{"hidden_size": 256, "head_dim": 64, "init": "uniform", "init_mimetic": 0.5, "beta1": 0.95}
Each number is 500 + 40 x the weight over its row's rms, rounded and kept within 0 to 999. Layers, rows and columns count from 0. Numbers have three digits each. The size before them is the row's rms in percent of the matrix's.

# up: layer 12 MLP up, 704x256, rms 0.119, rows 159-176, columns 0-255
# down: layer 12 MLP down (transposed), 704x256, rms 0.113, rows 159-176, columns 0-255
# gate: layer 12 MLP gate, 704x256, rms 0.115, rows 160-177, columns 0-255
up159 104:505500558494505483506520519547446420551484524415454558546547465505494516561549508554527562548504522510545495482531440545438481494491491500526419499504480451493454458490525555497490508523486505489463553476480513526542457483539515478480515503507455509499478536581468461528493463444565537486479479451594434474498511399483471514407519571510464498479544608473441522487479586479512544589570509480473504504528486510478542493490551492502509424498418521537512517501491472468449507538478523512515521530485499493524422509472488389400534496527486536512468513509513484448493429504460520499547562483483549485478490448456465374556581493493551510527470521495571432510488444531443530563560505472475466389432515489454554491483498543520471470523475483491456519477500479572433429466505465
down159 105:548498484500532461512492528411488545526482431443539509493588557498400547499562427521485532511531468537527527435536457503472491510521522535578481492502493506574582459490533483549533520570520483482503467531528592537432579409464479461519474574426450467499435525535482531525529493444518504554528533465478474487525540531524461560430470508547525523410464490493506524512554521470458492501464461479510511545531536482458481534493518532513482473465508488503535510432532467495500482477434470597492477485530388493508502425530522592492524449527557545492497472456584499377524501536522442506563460502450468558486529548528474443489572497487513508474501546487578485511438562530472477459511533489506484493499472570536511514485478530504516493565534549442457499553487509464490564420542481
gate160 092:506466548509483478531487423452544494498486493430512456501465546466512509527464484511478539499533494564471492487452468485524486512535510508494467521554442452494522510486484419534562473490527463434499462583478467464568476522525458518537493494470545437534537521572617514474500469582524448450567392478508458413512523443574577504480503529459442560462503498510482489416516546513543497502561530489442501487509551435493486494468485547479530513542515408523515449555520515523517449566526459461513479514476506501476450588469524494487489468447470513511511553488462449480481492470570447467493497398540539468542487431477417468555453546536450502462507614455535470505451431497572507561524512570485458492449474538462520518469497463537497496486562493453454531456407537531488513547466503
up160 098:429405517504606550482570515567564526502493531490459485555482468547530496541463433489504498490519519501498566516546530567514467496596482464504486511500516456509527494458618460496554520614455510470519476505486513558471485544454495501516458466506529498541465496581530464533445462504472435506478492517503525559494517498502420424470461501550542532517544512485497574469480510632459522532532509559443508454555529477499515529511562525457491433534497526474520476495500529518489502503548541437445528489486484512459583510498493549464547482465512500500496492521504514457463565498486470487455386456494583510539497503452500533517447518481541458542526516523495551483501456560565469493456509448541518501483550512430532596506491529553497501516502450578415432492533399491453522509480426
down160 089:568577489556506493501474452466498546524452501475516519448540563508444510531500529534517465462551506540481433550433479434582494539443514553533506495450527560484501435487487489493556482536497448505490539552470520470567471465557489519534525496504508487471519478490474497505490473533539462410524509433448457409498447525537492548484506521534525486456524385518510484500490570409471513519508504482478518466441452499471447438482438471509508472492487510543508456551510476424527477545544505492588508497453490459477433486494510448485546461526560484481442541500505510465468462577505528453520536508546405483482542461439484482492438588473555540545439515478484491556484477487371463502522537554560530475488516458569490465480521481440434508502487527380523485518521493556572465603505467
gate161 091:474516561495586516543481480489475529526539424590508485500462482488508506510526537472477435522472519454543450426479498531486464474519493472480474485490451572538550508555536556469483448497457579574459487488503477432473496455385498453528494527557428495436402537481459432425492550541555452531427509464447555478519507556423483521514525606473480514469512535528532474488407437475474538468422444426514489508509512445469502468506545495499531469454517478485528505499532502472500493477545563520507454475500509446510543447506420479533549521474542536432498442556510479500445489500564516446433514493449490515478478538465464469549498509535505440457546499506443473527468458547431567557486475470509436477463420510573513499516471439509493556448463493510454515533490502556459507547472570
up161 097:529378481467502571446644506490533500491497500402499460431514495519539570500466464485499506471497553519546524527462541437493501518582468586466479503506498492552511580489467458500561478470486453539463498495462443527516499539572463478520512478427493531594499495519517563478532535444471460501474481441484490434519477461588579484482456493519516496510508501510632505495538532541468567496510565523503449485497465536576510524444495489512501558488438512508534472471382525505524503492486544536499524516579507503520444495454531412411525510460527510501445517497507415556535425475574537574544518489466448478519533460518477493525448500558484511496571554544487476480471483449504477504501478532494549493485543507446473460481497450578524505491486476470532486523494496459440488537540458
down161 095:537465493489468577437514500433534447432544470552539449458467488456466497490504440492532465476471546489574444560435485508541397475506554512562491518520570521520482529507435463531462466457433533498484487550451487418485524484523502515499501479484454560555445455532552506526416508587511431518486548507480511504513485497456443530528436528489476452549477515481511542531489521504553469499505480516517504553444457467473482508491462588420462504451489537540586520434576526519487520493450525490576532547511478535515580567514501508544488542524433522491508444494550587478462453537524543477510464485501414522447513540452592478508560524454520428484447469536471523519542481487506482451493478526534527539488569478547555542510464555527528557577449440449472454451544485529514538544472533
gate162 100:481551513509523533492537495454414511522557428569505455498453528552465470547539442491464546489551389567495476534502520525512507529480480470512470483481429477502451462550457421384457517498499514427486517422485512509499451473563532488487529507538507527489570585466495496492468513472552518487561457502508478518478489460475494497520473554530520526515468534563462484462502475570436485567559507436511471549499526476458533485542513465536465535480592487509487525548515536531510467469615525533504553507454539465500525433447511542464480487463532430483504625468523533478582460501565516538490487495547514518543506602403510458499541533595529486506467513430499518478527519566497569473475478483538453499501460581466448485463557559434511511556512480515509438503517512488516446458499481
up162 099:530525495538527561452512486517516536508547488512510542514511507485500537519480513448468571479412550502565553538550548504520510538434476440563474507562517499442490492517475479541479484474555538395444429523514497516522519493516462404478439493552432504459512518452562541507487576499549513568409533489543544507491489527498505500504509506545488517510490535529459499493474563474443471499548452454472535416468577451510458533473593497457466518461475555496522505446447512548482481529538473519495483508434435423552563543472522470531466551481474499509610521465477564458449486507517555451569494450471493505468454462497471489471476516476494540498477468524540453558512475464469570465507431475563598472476469517510461474505447437532459526502488412406455475434499558565458485466445452
down162 099:519502548407472505421384504546431483551596532477541492515430473430399508511448498446464513557459507475525453503578502525470469472525512454410488529467523489522534481522460524544507481490525539531434455481496492504542463447504484540532551484496531543457474525512540506524525537566438568494543577516559548467514572606499447517484464471455476546501423470455591517490454448473507493420503511446491528543533472509515498411499493474527530454527457542457490539506547571453477550489478471519418469540568502546505445440476468472478526589483486507453499544455475506532498517452504508475516448438511521490463470490510454575532549576470489519530482499507486541473470475485481505494409434518483510514469477466494519451485519540440503467571487530528416542473530479485499511463519562
gate163 096:538635478528524465482436533446495504528479551506421439497498495502559521508502475466468559568500480569466563531461475514518607463547469448482463471461485468473575506475576537470532541488514497526470483474506454466554405490497562546579515406562509515531469497506540502466543446504490536441431488447493515517520589510485489512443553444490493484468513421483457561431424457418485544509460515482484492499459521518464515521471469509471522537469521522533558463535499425479456489529495428447507495467516509483484522562465454520555497549568544449532481499498491548473529452537526484547479534508549560491421479495416519521507516501453568511510571519525454507537503494544544500547485492524553560435489534433427486537506581426457516544492465453496489580471498469526514535495486504
up163 093:448502486502481519486549463549501556530482524545519510508464528417487553542493471499492550550528597538448437465503504510535538437499469459579489525456485468411510608436510486564546572462543546475483532539455495507480498565513428501518471492510503468554542461455449477552456468491484462493525453479502519486438534492492515472520445475436559566540472475513526481559515482480471513434535494468522498521508454544396435460525487540504481542498536573537527447505545467499423555495508599533566484510480521575451492479535494425541443554497541450529511529472475500549522469470522483564445534520493491438509522481480590450396610495508462539454499512519474512494466527479540516489490509494506458512428511500518524493502442559518484555500518578467469513476488477584481508428399472
down163 098:416495537469542492376510542588518538522518461512432538589476476468479505462577547475466483443496528526511550460551596460462520502549481517503448473509513411538469455573541523527525516527513490495535501443470564537581477469517584535511495511504483584442469506413535500431427570506476487560506528458527474452500460446521520470501461523481499478526509469552505531428494464418496485458528486506515477442533512488512491503491495486535485474574475484493536509465524461543539473508507525469467537514507540537519522448530524469457578531422434516491524554489515491470491506499389484501575431485508526478456525489532458571446532464483525422495519483490512513497450510454551500468411499477441479425430530535437519515540523522556463526497433474466535507456516475403576502505515542
gate164 098:539610502479484472519537497508465584442477481564490497497532506520489462423531392524535475516598478490491548531473456522434498510576491534532577533461456499460483548529422508561533516529478553566410487467605433529519510543601514564480484502489533528520536506531495490513486540535537523571495527518471506504502456475516513533541458480508472400487409460566449495533532496485438518516526445518505559549524509514497582545540529555557552432488479470477546455519430509529456483451458492518519505531445469486555493443521475462555582503482485526530435471495478527447590568484503493479508497489467490499475489484481503439430534491507544493470507472505445487432495499465523487526522497607476492475548437453471471500500489545534428434471458505484539482467453484537519528452509571
up164 096:465474524423533508470507523497497388467509455502478473468550490469415523476549526571464396527514491528544546514469502523380512465503461521463525481489500523474470524476524469452457477510439436424574456498504501495484504510514493497552492437475566476486504560503535432488491486514469458435471525493505533557520511508464572450513526562520472474539462409501492526551525462535457462527465480541506468601582486515508510471553504489490550496447536458542494514500485474508526456547458505466505378519431489483483531469470540451564542479505521509510507512519511536467448450530483563544507420443472423521460440500514476560486516571549527527588427497507427560533524455573503514504523506503477533533517566400463461501505473511486452558491515479539538487525607490546470488569488542
down164 105:586459494524607451460480480508513498569474478464537510442498528491523484481401466519503518536511522505416488604490511535526565505574524484548504473418544499501528457548553501472470488441456502501500498472442485504509576437455531512530524569443500462554505541492503437524433527542389497511474437529544487510497532516478514510528493470491518498550481449534528508491489453445502564493553519486526572579513468501540460474498530512476488543463510529407522561515560552496489502498471492541517509525489473509540542548397453506453442513511499512498569437530487520493444504496437565498490509483463502444589539529481443599517472465534512481524460535497447504419488499551511448560488517494492475499423595494559490534516510488462464517501471498464510583488510521531579511568496381
gate165 098:458431469500636524533503497512493527509505482459529465485525588431485529551484469490551491522501453403529540527456415418486513507471578520490494547500553527476508497523542505548545492453529475493473533478477480506584540521464511567429536578451458466510579519494459578479487516605492526461539449457524513448499446585514536470475535520500518487437426506513526509468446429524546495488466527401510487516545522505486577536464546519453521569464514530515477440503449529520479499501489552470520541498481467517534496506515473470484479517487497457484532541507468501528494455467488440387420497517500503480554515483542464567544455502532457438527589461422489464510514505529466497493485528546520485510501505512476478512512501518505477495541524488533595505587421464507445563433437587
up165 103:513501532491543543492515513536529517447423499518455474542526498549517478516423518565502558552503504512471524535465525420511496472483487498465456535498488440500501481458515542482554485413512555562479415512494593575460575524455502509508529557548498504522509528517518484454522536535432477373529529519545427422387439453515470503523528586514451545532464487431518465496530497482518577476509416400506510442464500452504519535492537472493523538445524472519468460431486590553492458571530490495511505467468446497573538471495571498448462503478501449466460502496533507516503497465438532493475476454556491525471481450531466539554462433497462481441481511537456469478584473498460489520560555480525387485516543482479459486479509546481456487460577549506468509557550481537469509522478487
down165 101:475527497525459512501492619460490438448482508497556523459514540509456588532472524503541548479538428417531531584464421502472530467503498491503469599450520527501505465490534551533511505583474574466527518593427438489483484510548487515471553491520454519507488499454503585494534489507447476504525520465501460402503564467472505530468492496451506495478455481545442498566453466523521455442506536450486518512474470443460520489519542497499529478470486488450485542499513558521441455475491472491497506504427496512467515517574461471516520450538521469503500505453587628463408519519395544414507475497543423490533514474518485500459531476509414470476481517521471523441457513540449455474461523500516515504546608507516437495463478461485547530402475512555524577473514517492552496466533519
gate166 096:538584542530453594495422468443508451543481551540490436512553469489467472538438466485513477459533508481565517499524517475540477509422465536503592586499513498509495530513475513459553512504499482501484455544529487483443477483558473439537511484529571496454501498467447434493556454499529442556474441535468491552442514520509468484487492509482505563489489559458459571474498497488412441500503525429474442510544494496491541549538468535467521470423484456467551584517491564522512510475415513572474534466516408507452450590524593439509543533474513533500484472583517508507424488500509515571474517524474466486483563481478459484544458405562449493500513459506485502492451439572498450594526540475520522434463440470458497513499565508472555562530507490514502530502471533461547479520446524
up166 098:513568513526464534441527488551485385486479492483524495434448530480455486503511475532520523498493508486446542535418519551502543477522517493571534536491467555487504533529447472482484522492477512447562502466478567483496514583506441514507465506456492510494489482512561575514539546417472543559480545433536466510517490538480567506502497461568448524526565595538486441453477558550494558463517490453532490468468453433490519491527449489479417447501472532532444496482490624448496452475514376496471489477536506544492519590498517498544531512488537532436493470500491507580548492469527472510565540516577479497454456445478491535458537475512511520463548491563456466495535530419522458515538515590549482531498467506500503457523385470506543473452483546494524478392469478536518494512527587
down166 091:536550471517501470536520460458518520510505499470467502540492482474499497489535500474433530421517577558562478424479490465491449556492502533504455525454526449467471463470488534535514460526486473538485479488475434470490538416502522454482479504499586521507507529446454458485475443535593455499449524557527554449459500519460458472514491546451513515420472479483462497545406535506510526463507511472437512486543523519477506539538458506501592412480506460516467588455510429532533570503517564449499561490493486446442420504515493557460481495575499506501505475484499529490479503545559481465441491474562543500496608405518456498486534480508469444493542471486469471494492435519445493554457485411516557466569516449524521603523613586470494468543473421513522469492451440468555526479482452
gate167 101:494514457535513496432493504466436500506410509519502476534506467493515487464447484453474489548526480461474441530531532541527519595462487487557545497558468465479459528476493503492554530518509502503419476518461546516490535490555477492582517518465517456520556520522509457560481474517520511452560475518546522461505442493525501448532495493565502410506455474457454470419536489490555538494530494507560474563551545526469485461501542438506505482509448507483495549466562581534566491454491580492501485483475450471496521460526527482444444451486522453447516516400490562504543555440465505595507588514513443506421503464490436434472492482516455485505507501448528563429491511507481557522520549440460507543445546575538446511432455448553461521479446433490472554477504506620622456492517524
up167 100:472511430514484466508484521484481491522451436543535509455541474447431574472441460532485463518486467565533488495552520558472493478517591460517563456429531534521519452473587481420515477404563490513480496578485533407484455517551466502536539492497452459569449522483471497440492463573571511488540515494541513453447528508514538510489500491466477522499499525510518603534541531505507549518504538574536478568557505469501449512505473460478505485465510457518520508479544462464525515461488531518475420476486485551527451489457519480466548606458411499480453545430419584571468496511562438525476518455527409544483414484514565576489549524526470467513484525481445546539558499490490522474530442541466456526547471490542512450557524492522597512527488504515529471414514512496504497500513530
down167 100:527498510471474492519475499465474556407536553501538494505492482523517540536484473573504484465472510563524569492513516479517491574453414461510499444477510532438532474543499502499474460591576529546438482504451462505463511530531487498466480508562474512497547458524478510505554540506542509538461503536496494445485493420511555430547513477542494472560463447469532507586527479415497560548499482483550530492528455504534546506516463445528482453558454455492547524533470493534535499553511660544555435478516514524479572547593562535457556464505437451531550482523495420522486509504424529458418469520507482503539512454485471478548505472486507487446525481546501588510573437459491496531485482450490532515592537457549533466544489555515477581439476408482487512556491493437470479539490471
gate168 096:516547553544519570402492523505560504457468460484484524464554481573450491496513498545470428379494572495418493554462490528570533471498524509444507528543560487536491511519489488546569528485561452516510531500500457473441527515545597479527524548538501461490458509458420472491546548505518472462527507559485485488548449491553520489612493487474483518549523568562502504513527462488483603477478499511557515481454506483512552530484492463475527488535483488387474463469495413547540512480528454459510514476499504466516459480485512541563462507528468492478529494529550560446506516433466513565526508443379566455429503470503488427508586463466567549490575488587522554503467539498506451448434437514560523488527521500526519537496509515456460445515461493522461462529521536500501542507479482
up168 094:528496500509478526562467476468589390528495382548470567502458499518405502543562569562501513530462445497539493473516484484520542554562496457552435493508456489467505461536529515489410491499484485526474502480505497463570474481612429576500466509483456501501439492587472449539497532456522517538512451498474404544425535531531523542444476487459521455530455562527508512494568561490403538530489491531474452509452431481462546441526517514521528524537528538511560472560542490504464540507474503497489457491537585570463558556578493479456475517508507552484518481485440475522512485486485557508525482503517492526455403530532502499505472482490514495503494469491464525478484476469474467486497494550500524500453502494486582641528523574522502550554483480456562521557499438518548512476531498
down168 099:504452418463478537519488490481536455484471450530477466496439522481472493532473534438373465467548454529465444493476507560559458544503381467533544446549533526502513474534520559440463514525479479485453549563408499499505522407506484543564529519488518509457553450571539472548548504493501556444440558520564496450474427498455477495486496504469541466492466458491501522528468477548472414517469507489505526464485440523521512554497564501510493509520469451443541521471508529471511505517446496483498453500459496506485504449410433541510471571520544459490567455499567511529475522490474562518475498523523475433498582508499534566544522523489489386433467452518529492574543553507527489488461539447499521434468575558528562582534452491502484473540510517556501469551529485439535562455509545
gate169 099:576488590505468511480503499525471508543455464520468514486464475475506507514524515516483488539434500478525500492448516566520481440505438475490507467515510511413490449435451463502567571533539450449388443421529482527434530550540508565530470556507523512537465493483492536497572511532597459484493496475471472577550486464491493548539426518470468466498450477499495489505455539506575483487540532474524524500511483475434558486493494491545452535491437497481559452566458452518586548532585510460587479533551482485591480531496519500540465548486470546511519526446500552459527557565570483500543541502519486511483508463531471541539439424508554512521443464516432547487530503463510587451441474530572566458468467495513463482547519439485474518477511441474514525531470476564537587592509538
up169 099:435414528495506471515517463510511500538441415521510424407546459461519466416429544468483471493459535453493558565541541457497608502538401524470525486499515488485528411487544515521510540564513517513510531633547522505537471520489526547537537508471464547545430479440534524599543521418555470493440469528473561438466475576506562504504504507488533468524536501550561468462521476553513513446573508421535475544491474491520476527554528484466497557497469501486474499535500467557580577575454505491502530524479491538510485498475510490493502464502500489574468551485454509528449517540506455499487527379575504527464426480454490536544485492513519494487508482504459492473526539526507562449493488494597571525515458469442489500482474460479449469555480507533511528495530492512448489469552517
down169 100:451501456562496525541531483519596500462541522524511490496419487569580541545509449535462476513493533473487497591530552472521454513505577516475509461516470487502545497642450566480501515456549482544449452447542521498485434437534526495493526529521459495505460511481489503446464459483497515510511528471545528507463460495494471565464504442502496498535597554404497541523516483504501444500480498474478570451553488568539509511533474519562516482500544540467500444564533508601470555530518510512476540447510445384483518513483512441476442478541499563478568412465471452485489468567419557492488532574473449517499486495503520482494503481610492466466478500535556502552521487476437462539486603486475461443507522425469505462475452456477515528490546464512530476555434475525525493502450465
gate170 091:514518561537560520447444500500475429474470525544472505501458522472498438488543457462472436461447532507489536490416538545542490521473549429498497482490482500496437429526585511469521511533509473489597530501490494532395423429498471522441497446510518431485483488474474488507473487516482487475513613502485519499444489529528444550456471499502508477554567472492467501464529580528514489466545448579482503487507521528597543503428485491498549547563448573517515557508511470474448499507506501501454489446511489490443520467563475519484411547508455545475526586474615435491581505480498513539532508501528548508478504497469581463529582515517482539493421503515563553482458487504510576520525484553449422559480514491552572525474487536509516468529464493582544597482547519500500452502509495
up170 094:491438499495496474460599445521443463497562471453531466504544495494436541435472493485460531464556595533574545462477567520504526576510561474533483515468444498461507500450439539456542489507508496514485533457541489551453476500509583524519490535432519467503551497496578458450391436467463572569488550460510509528471522479422470474535562475509468454557538499458474534584491512492481453490478539437463485559523522524458520538393436518495465535506503536556452555479506515536493482521526478551429462506512555561505468521462487495538480496507443461564535485498574507430485497552491515537484511536403543452531512509476497526476483567462480457421527538523427456484480546520501496497500514539509521540531539505472517522400488586480449484520527501502585486521559537530504527567444520
down170 097:489479531506543516524461505595457510528467532478452540481536484472526557486534510481524508513489509536459485577344515518468481557511484547577452458501447492458523474415554539484495510593527476466533514477496493468507569463520529493458495513536478514518573523538465575543492518502519481478423452515481533456489519504504497508496477548514511512369463487563480480512426574475512525498510542497464504493475483578514456514453465438476516524486491557502476482545495399495528468460463498493431494465533513561538477495517496485486501489511492520490463468535580539513509526391584499464563404557544415484489558484529477465429551529455528516497475475491496549477485497565498510461531547555481515510490473463502497469537502502527524510447458529513530492488539444511443628359471444
gate171 093:466494489531490487578496519436425474505565510527508493548446543475436488515509457512514450532495519531497511435476530540436404480515480425433598464440475495522475535506567524482572470496520480463489530497480472483478529537472495579507448494477453562485522487526539445525576479543487477465485509452400499492461552452501569516461583531531553550481511470504533525551477534550389518444524483503545457482422438455516487452571546496502445473557531489537475462458415462452548509453503530509532457502508514512482509511498578554511446523485522508495479517536446495472400508506470461529478469502499505461550533530550476543481566603516550395447523498557487465469541433484429521493539492510447476519476514483466495503493575533489601523474474466428511576476505469462494535481510497
up171 101:478531541449452498493468532514549526477488534509479499460492476518471499586533503517466484448475471488499582467521515510448550609448629514467415464474472515540477447482539492506506490484599455476557432518536489533513444467527459457538543565534512482507513468470543545499518490505529482418488553531479432536589550531511520490468490477487528506530494538467422451551476486449491466561496439567517495542539510505495554427522488464559518506585511516474437456562586487468466464481503449494502500470436449479422529559554561546510500502551517443567490457497492465474485484576560557485510443496513526500501515555460443534500524534494466475485514446442479466499530436547492479540528370533528490437523518451547540530546475524527475476452469545534470518458553521505545582468462527
down171 098:557537542494464502432502516440478497593440459482557528400580545467515547427450501479408525531472533480444440511531455483499454418476494484523451456507495530529588504533503520524478433525452514548496516463497557484514507442521506515448526449495446456535475498481500499532499457459454453520533485475572548478482511520530511493552514489490503520483529485522561504517503480534547478523444522454498469496465565502497507547566547549478491437503541471428498484516420598554463473496542513591549594478530558496510453487535409435495525515534498478444470526490522538529542438437521524545577499500512465499542499439494512397456562425485528550477524548504451523584510536503532555515469578500529467543518513519477453549510494518482422458538529479527495495599500461471502489507521574
gate172 093:455497523496519551503439474438509444535557450461511552490541493483480481491424553481502485513463521490464510533498532504497480525516585485406563501512594479470468490498536532487495447541554502499412575577501542487545505495496531550441545433508525476513476434524512480541511484528455468468484470470508478474533518438516615530497529541599475469517570478510480453570449498532466432484424367555514518573564491530482495455510481519511443430497457426563488473466454489480477490481463486448521495471529502438489527544450493492511542514471519463515501438508439468460546534502522437500534468522485386471495543527464514440456489562494483450518582460470512507430474451527438491430505535505505462450557543495524534577513503607512527428497463498470483489464457507496478499515486549
up172 089:402507475557476435432510419528460510557502557492526445458482512584541476502484510562473470558434444554566567479517554455538491489517491530449474503460476528454531484536484525510533475498536558555574467478481503470486531512479490479508505484479480461488588467597490436499519580476493553532494468427453458495507481509585455538486480517566445545532558460522459462483508492529497437596512551406447444540451487529453446542481509491472487524476497491495554499502473520562477480439537517517557509533475517498559456511477394535588441527550488509530509550460513529547474459456468521527494568519560469532481490495548478538509553512484573510432470476464453476453541530508564507452543532470513473511481538572480477521440581452477507493545527474502506499524580437448481567494511481
down172 094:512453608470430534525449499482524500542566408493441544553481495444369504523510508424464526470488531484474536576539429529541469509533597467530538464576512446521489469452471554511415496559530520452455556545552491465513543459534487534461513525496514527520480438472564565529473486440543434523492538512529515424481522453569474462485531481518465462476493464454534445556498514505535468481467393615557501527556483504526526467437512487533435488522515425524482445459504512433532505507466442511503475486538442471493502461463526485455484498494557504502505524524523493497536521517508495467409497550461466470510560500491519458536553485453481422575545446540531539485453486522453457526442467457509443518502470526484519503450488510481520469453451486458516470475478592518540500523475532
gate173 101:549507508520463502452448473564485457530524562537467467469527462507512482460484497449601477541470426521540524581558478555486506458500474474563483549528421612509516459493544459457513576545546511515506517529514507556519501530484498474459522516468547487458458580507485560454462475538545486530551499484576522464466528457443511479557506514545498507460533520549474543501561437528536526531477467450462559502469506445492463471480543467511481523472509529499612511491545459534530534554522580430450595555463519511499528511556401459557458502454488497442454471548452505560453498534465501523569480489463542482458489566496485545499472462528556587502499532389455463481431482543519500545503528534488504492470491491480552489519491521484408437501486446446598512543511526515503454484490551
up173 100:514429502570520474512483492486496561475512520491546460549465580470514510494539522467519477484484467486487486471522505480461551490462478436561470579567504537488516485531534508489563519522425534432490460510474524538405410509498507477474569432509405534497515507435506523537490454495489540543526490536479499466532494432493514506484474476484551484501545505466530564486477545603478534534506522508523431499433508561464497527448520505559479533533569415551519510564504580490499544459470447521530526543484428463454469519437462515513435565465552543448484540504505543468476473451495522604656493525472500457520526508514481531567544483515507515435449491506526404494458463477551515512513562503571436475513445501531492482496458506479548437498476474486478395482393541487501516506483485
down173 099:543523469455478434509490506471527589454479472463497481523507464498537420538521465580426511441544598510457471396526426531489388485496512456452503500582522519446485529485535479534386478517446476471447473520475461433476396450485477450536479577480541536535438525577503452460512499443543472442492497549528420545461475558519514517475514526484438562543543445460495466514455457513486414536568530494542523517511485474522454532464541501491480474532499512498500513527476510547458451481531496472538511464480541476474515541545489483519526572544554527537497497489535510472485466493552470541506478498463506564509476491520448515540499563447459483430482486496553554473581536471496427514457495493483471467561534452567535506514545551469544528511496528552442399485484477510495438549535534
gate174 100:595422485470496498485529536526452518462531512496468523521488477543472514492527481538548499538545468582497572500480455497483489501487460446502541544425487468517543502525488575442475507469574475516568503497536488459519554476523477484611448538482504510518472465447487491509534529444540506395470487468505464489454452501494487470480423476534531518559591427409480554521427462517521482562527520480486431480511530508446467538595512443468477500484530466541549546522511538481420514530462471478494501475469495543483465502570438448431461513506563532496479567568559469484466473560514541472493458569494506542516505523523491508550502522538544527416532493475464497459469523452489467548483445486473490598431553583456514549448591499493426440440469468563497429510481490557471496530489496
up174 100:457535560481499541543490474437519479611529494565422569531470479501514495464537536557485489501534528567494423492508519517501552463429421556461567499531513483491474590447536495475481484525515441512516498496466559492417577537444567485447497469480520525496546488465429478489534481503513447538498428515485468518494557485455430460525504461476497514519600521487452511499476508499538510609456552547504526477411478560509437443472491455466509462519511509500501502507534541498460539482531553510529408463406515521515518449452423511521504440509536538486525550486497446487530533556484571507503566520426518573505545481508557406495518460585551529503516492470492473494487520502466479434478534443575485530482524534546556491499556442457484422545490511451472479449480541522447506538509501
down174 101:540503456470470487509496449493557550442480539487501481465556539527536472531439458461445541445535512450522473532433543532472472501533537510512507511436496415555566486564517474480527431484478501453512522485498618489509533536507474495545498488403499571489460507543523513512554494488418503500501510455511500513474467506488461478499605560490446471594481414441520531491485437516463456513531458552480457535599498477492487481527449468428541522485490500526450537490506471478531543469448484497508536400511485528473591557414477514441506529413455541521577517479534477490489496451550513507528457544503510414455512470511462525463436488505506520482449547539447504476404547468478492498466538465570484514460464503456408484486513441468508498500487489495493440463383489506500427465480561
gate175 101:535508516573480540536457495524575484555508518481459521480488446487545469466492467504567533475518521423427524543547435526476483557528503476491517479570448553531510467507539511479498529433500513454467448459512479586444483569522567490534488465484540520528440519521538545536535562468523420484501510496536540524556525488524458565513530497532416525468550452477517537514523446515487432556522444508574511500399499464499443483542538483536495496461586505498506549527530554532502484567447422554550539540418533553495579579491523433551513514496459548451463556559491517540556475513524509438495504544508448533534450464489533499475475484519506503431517499544569497542506529482561579508485468578508484492468546551495530474508483544447494479566462511423489469483533416451494424550448444
up175 105:482498495536508525502500562502632468500500474470568488495487467476468445481483412425545504595501468561412465508499517510508516510488550527420509615569487543471522504545445506481429427454536496530470506525515585468444551535551450499580475558516541519527450557534475466474528530466472566450506498424578503550522477569486495540569486578479504508547528520499491483477513488492437516526554527460505463547545478534508522537420431498543491423526497502526524451482589494520536499521437464511529545508455498522481536493589454483503493467556496433553550514458476498481408466455495492489514509480477519588489572510533461539487564460537425538497506469501483521479487459477403487478503518497511510515503499537470508518435512532508534487477432523477466464529549464420487507565503529
down175 101:514442527481442498538487467496554543514463509489456503555526447517540571506455475422461506475501524535440504454590447495479486504477553462449505442542540548517445455515497457481495493493474547467556543490542496533512517512521458500494525471542452492497498499559467496552468572452572584416439475505514541480441576501541512531471508543496534561462535458527512502566445548428522463509482515469489525510533529453446517510525535458556526538458497448476451511462551564476593468452487521499500545547552544540490529547556494511435513457507483526486435598565447520422528434428520527483535516473468438462463553450491468515522467532470535472583525464507520489467508614498474481503536548551484512499525535482484536476543540450456515490581605481547513470487455412499494577564527501
gate176 096:441533490493540506513481499480426551492518437497464500512457538476535472528446429491452444526417535490465528526452493510503537445515502459562490513460539573501489533495454512528484512545569546542527504484483504500511445550538522577461493453489508499513529509519516498503491436532464466466494513567522518456565494461426558441503467534419515447489501548470520472547519483485428462468506486534626503504520491548485551459510491460490538550522518536532474486518488478468505496461529551455505539418524524536516532471557461528546476488453569479477494540480441588530411530384439481555456485519490423455464439502464447546534475517487514472532502453476440475475427552516529515401405523607558410533571458512460502532463488455507501487518536497552479497549489533506573497443483571
up176 097:499503496477469500573449496501535435509522545509455413509542520496509515474458434543507434531523458493509466514465511499488494479448497429416487465544527509539465426448490582457474625541536455489520520492511482555502481501428487530494466555528471456474504497449577511526435539504489473496508508493492471566525578492474562523571522578446457495482467542449540500528455552500548430451500524492542503410481440469508529495488583484456498560479542429477480485522495518556441435465524506459508523578460528527514438558533425472544403495506458473470479520529457511493491564515503525505530488541530441507495464489554505504444504475407552588460535532502484465465530499512507524412477529459477467452544509472629605545486528535462454506466562512516526507511524478551485468525511513
down176 100:452505481520457467553533502495538504546524475604521544497537410506499488431536394478562473478475510499548483416525454510459507543506566433466480478511485471455385450533506504470538435538472513495489505475487501576570488481496511513441501501476562463485531467462480539493399507488499512437545496515434533502476542517526484502538496581491492544543552507551485517446471550484486429514457542528537515514433508448488463456532457541501492531505464493453461515613532564514525465495472496491504522481507497520407508459516454448543557494499488528452504601527515509473549550419416537562446499491424418511511512484474530513483478496478501455516546491457477431498535564552508535511446506457533528485488496521570548477575499521384494413490565485491490445517484529513497533430507548
gate177 100:472507490395533447478549460559503500495443524426506503544460566503469496461493458503526483475494466585548502514438486537542548495518471433504509518569437500482545515456502460463526486487491443552546577499546459486525534533486492552534410484377505487534517477535500547546467492419473511546529489439421539467515510448540517522551445518525469493417501494490468532461509482527541501481489508498530459473551495487529502468460454480419513482508512532555514538491549519544531413483569497555489561465495459606482492453526541487582442503487486492514511547519532493479496527469441491473479521522478433502476456539531550418447478434541463474476590491495503520497502436494498485509574512569413457419538532442512518499473520495556534488348540537469570490514477526506488477464460500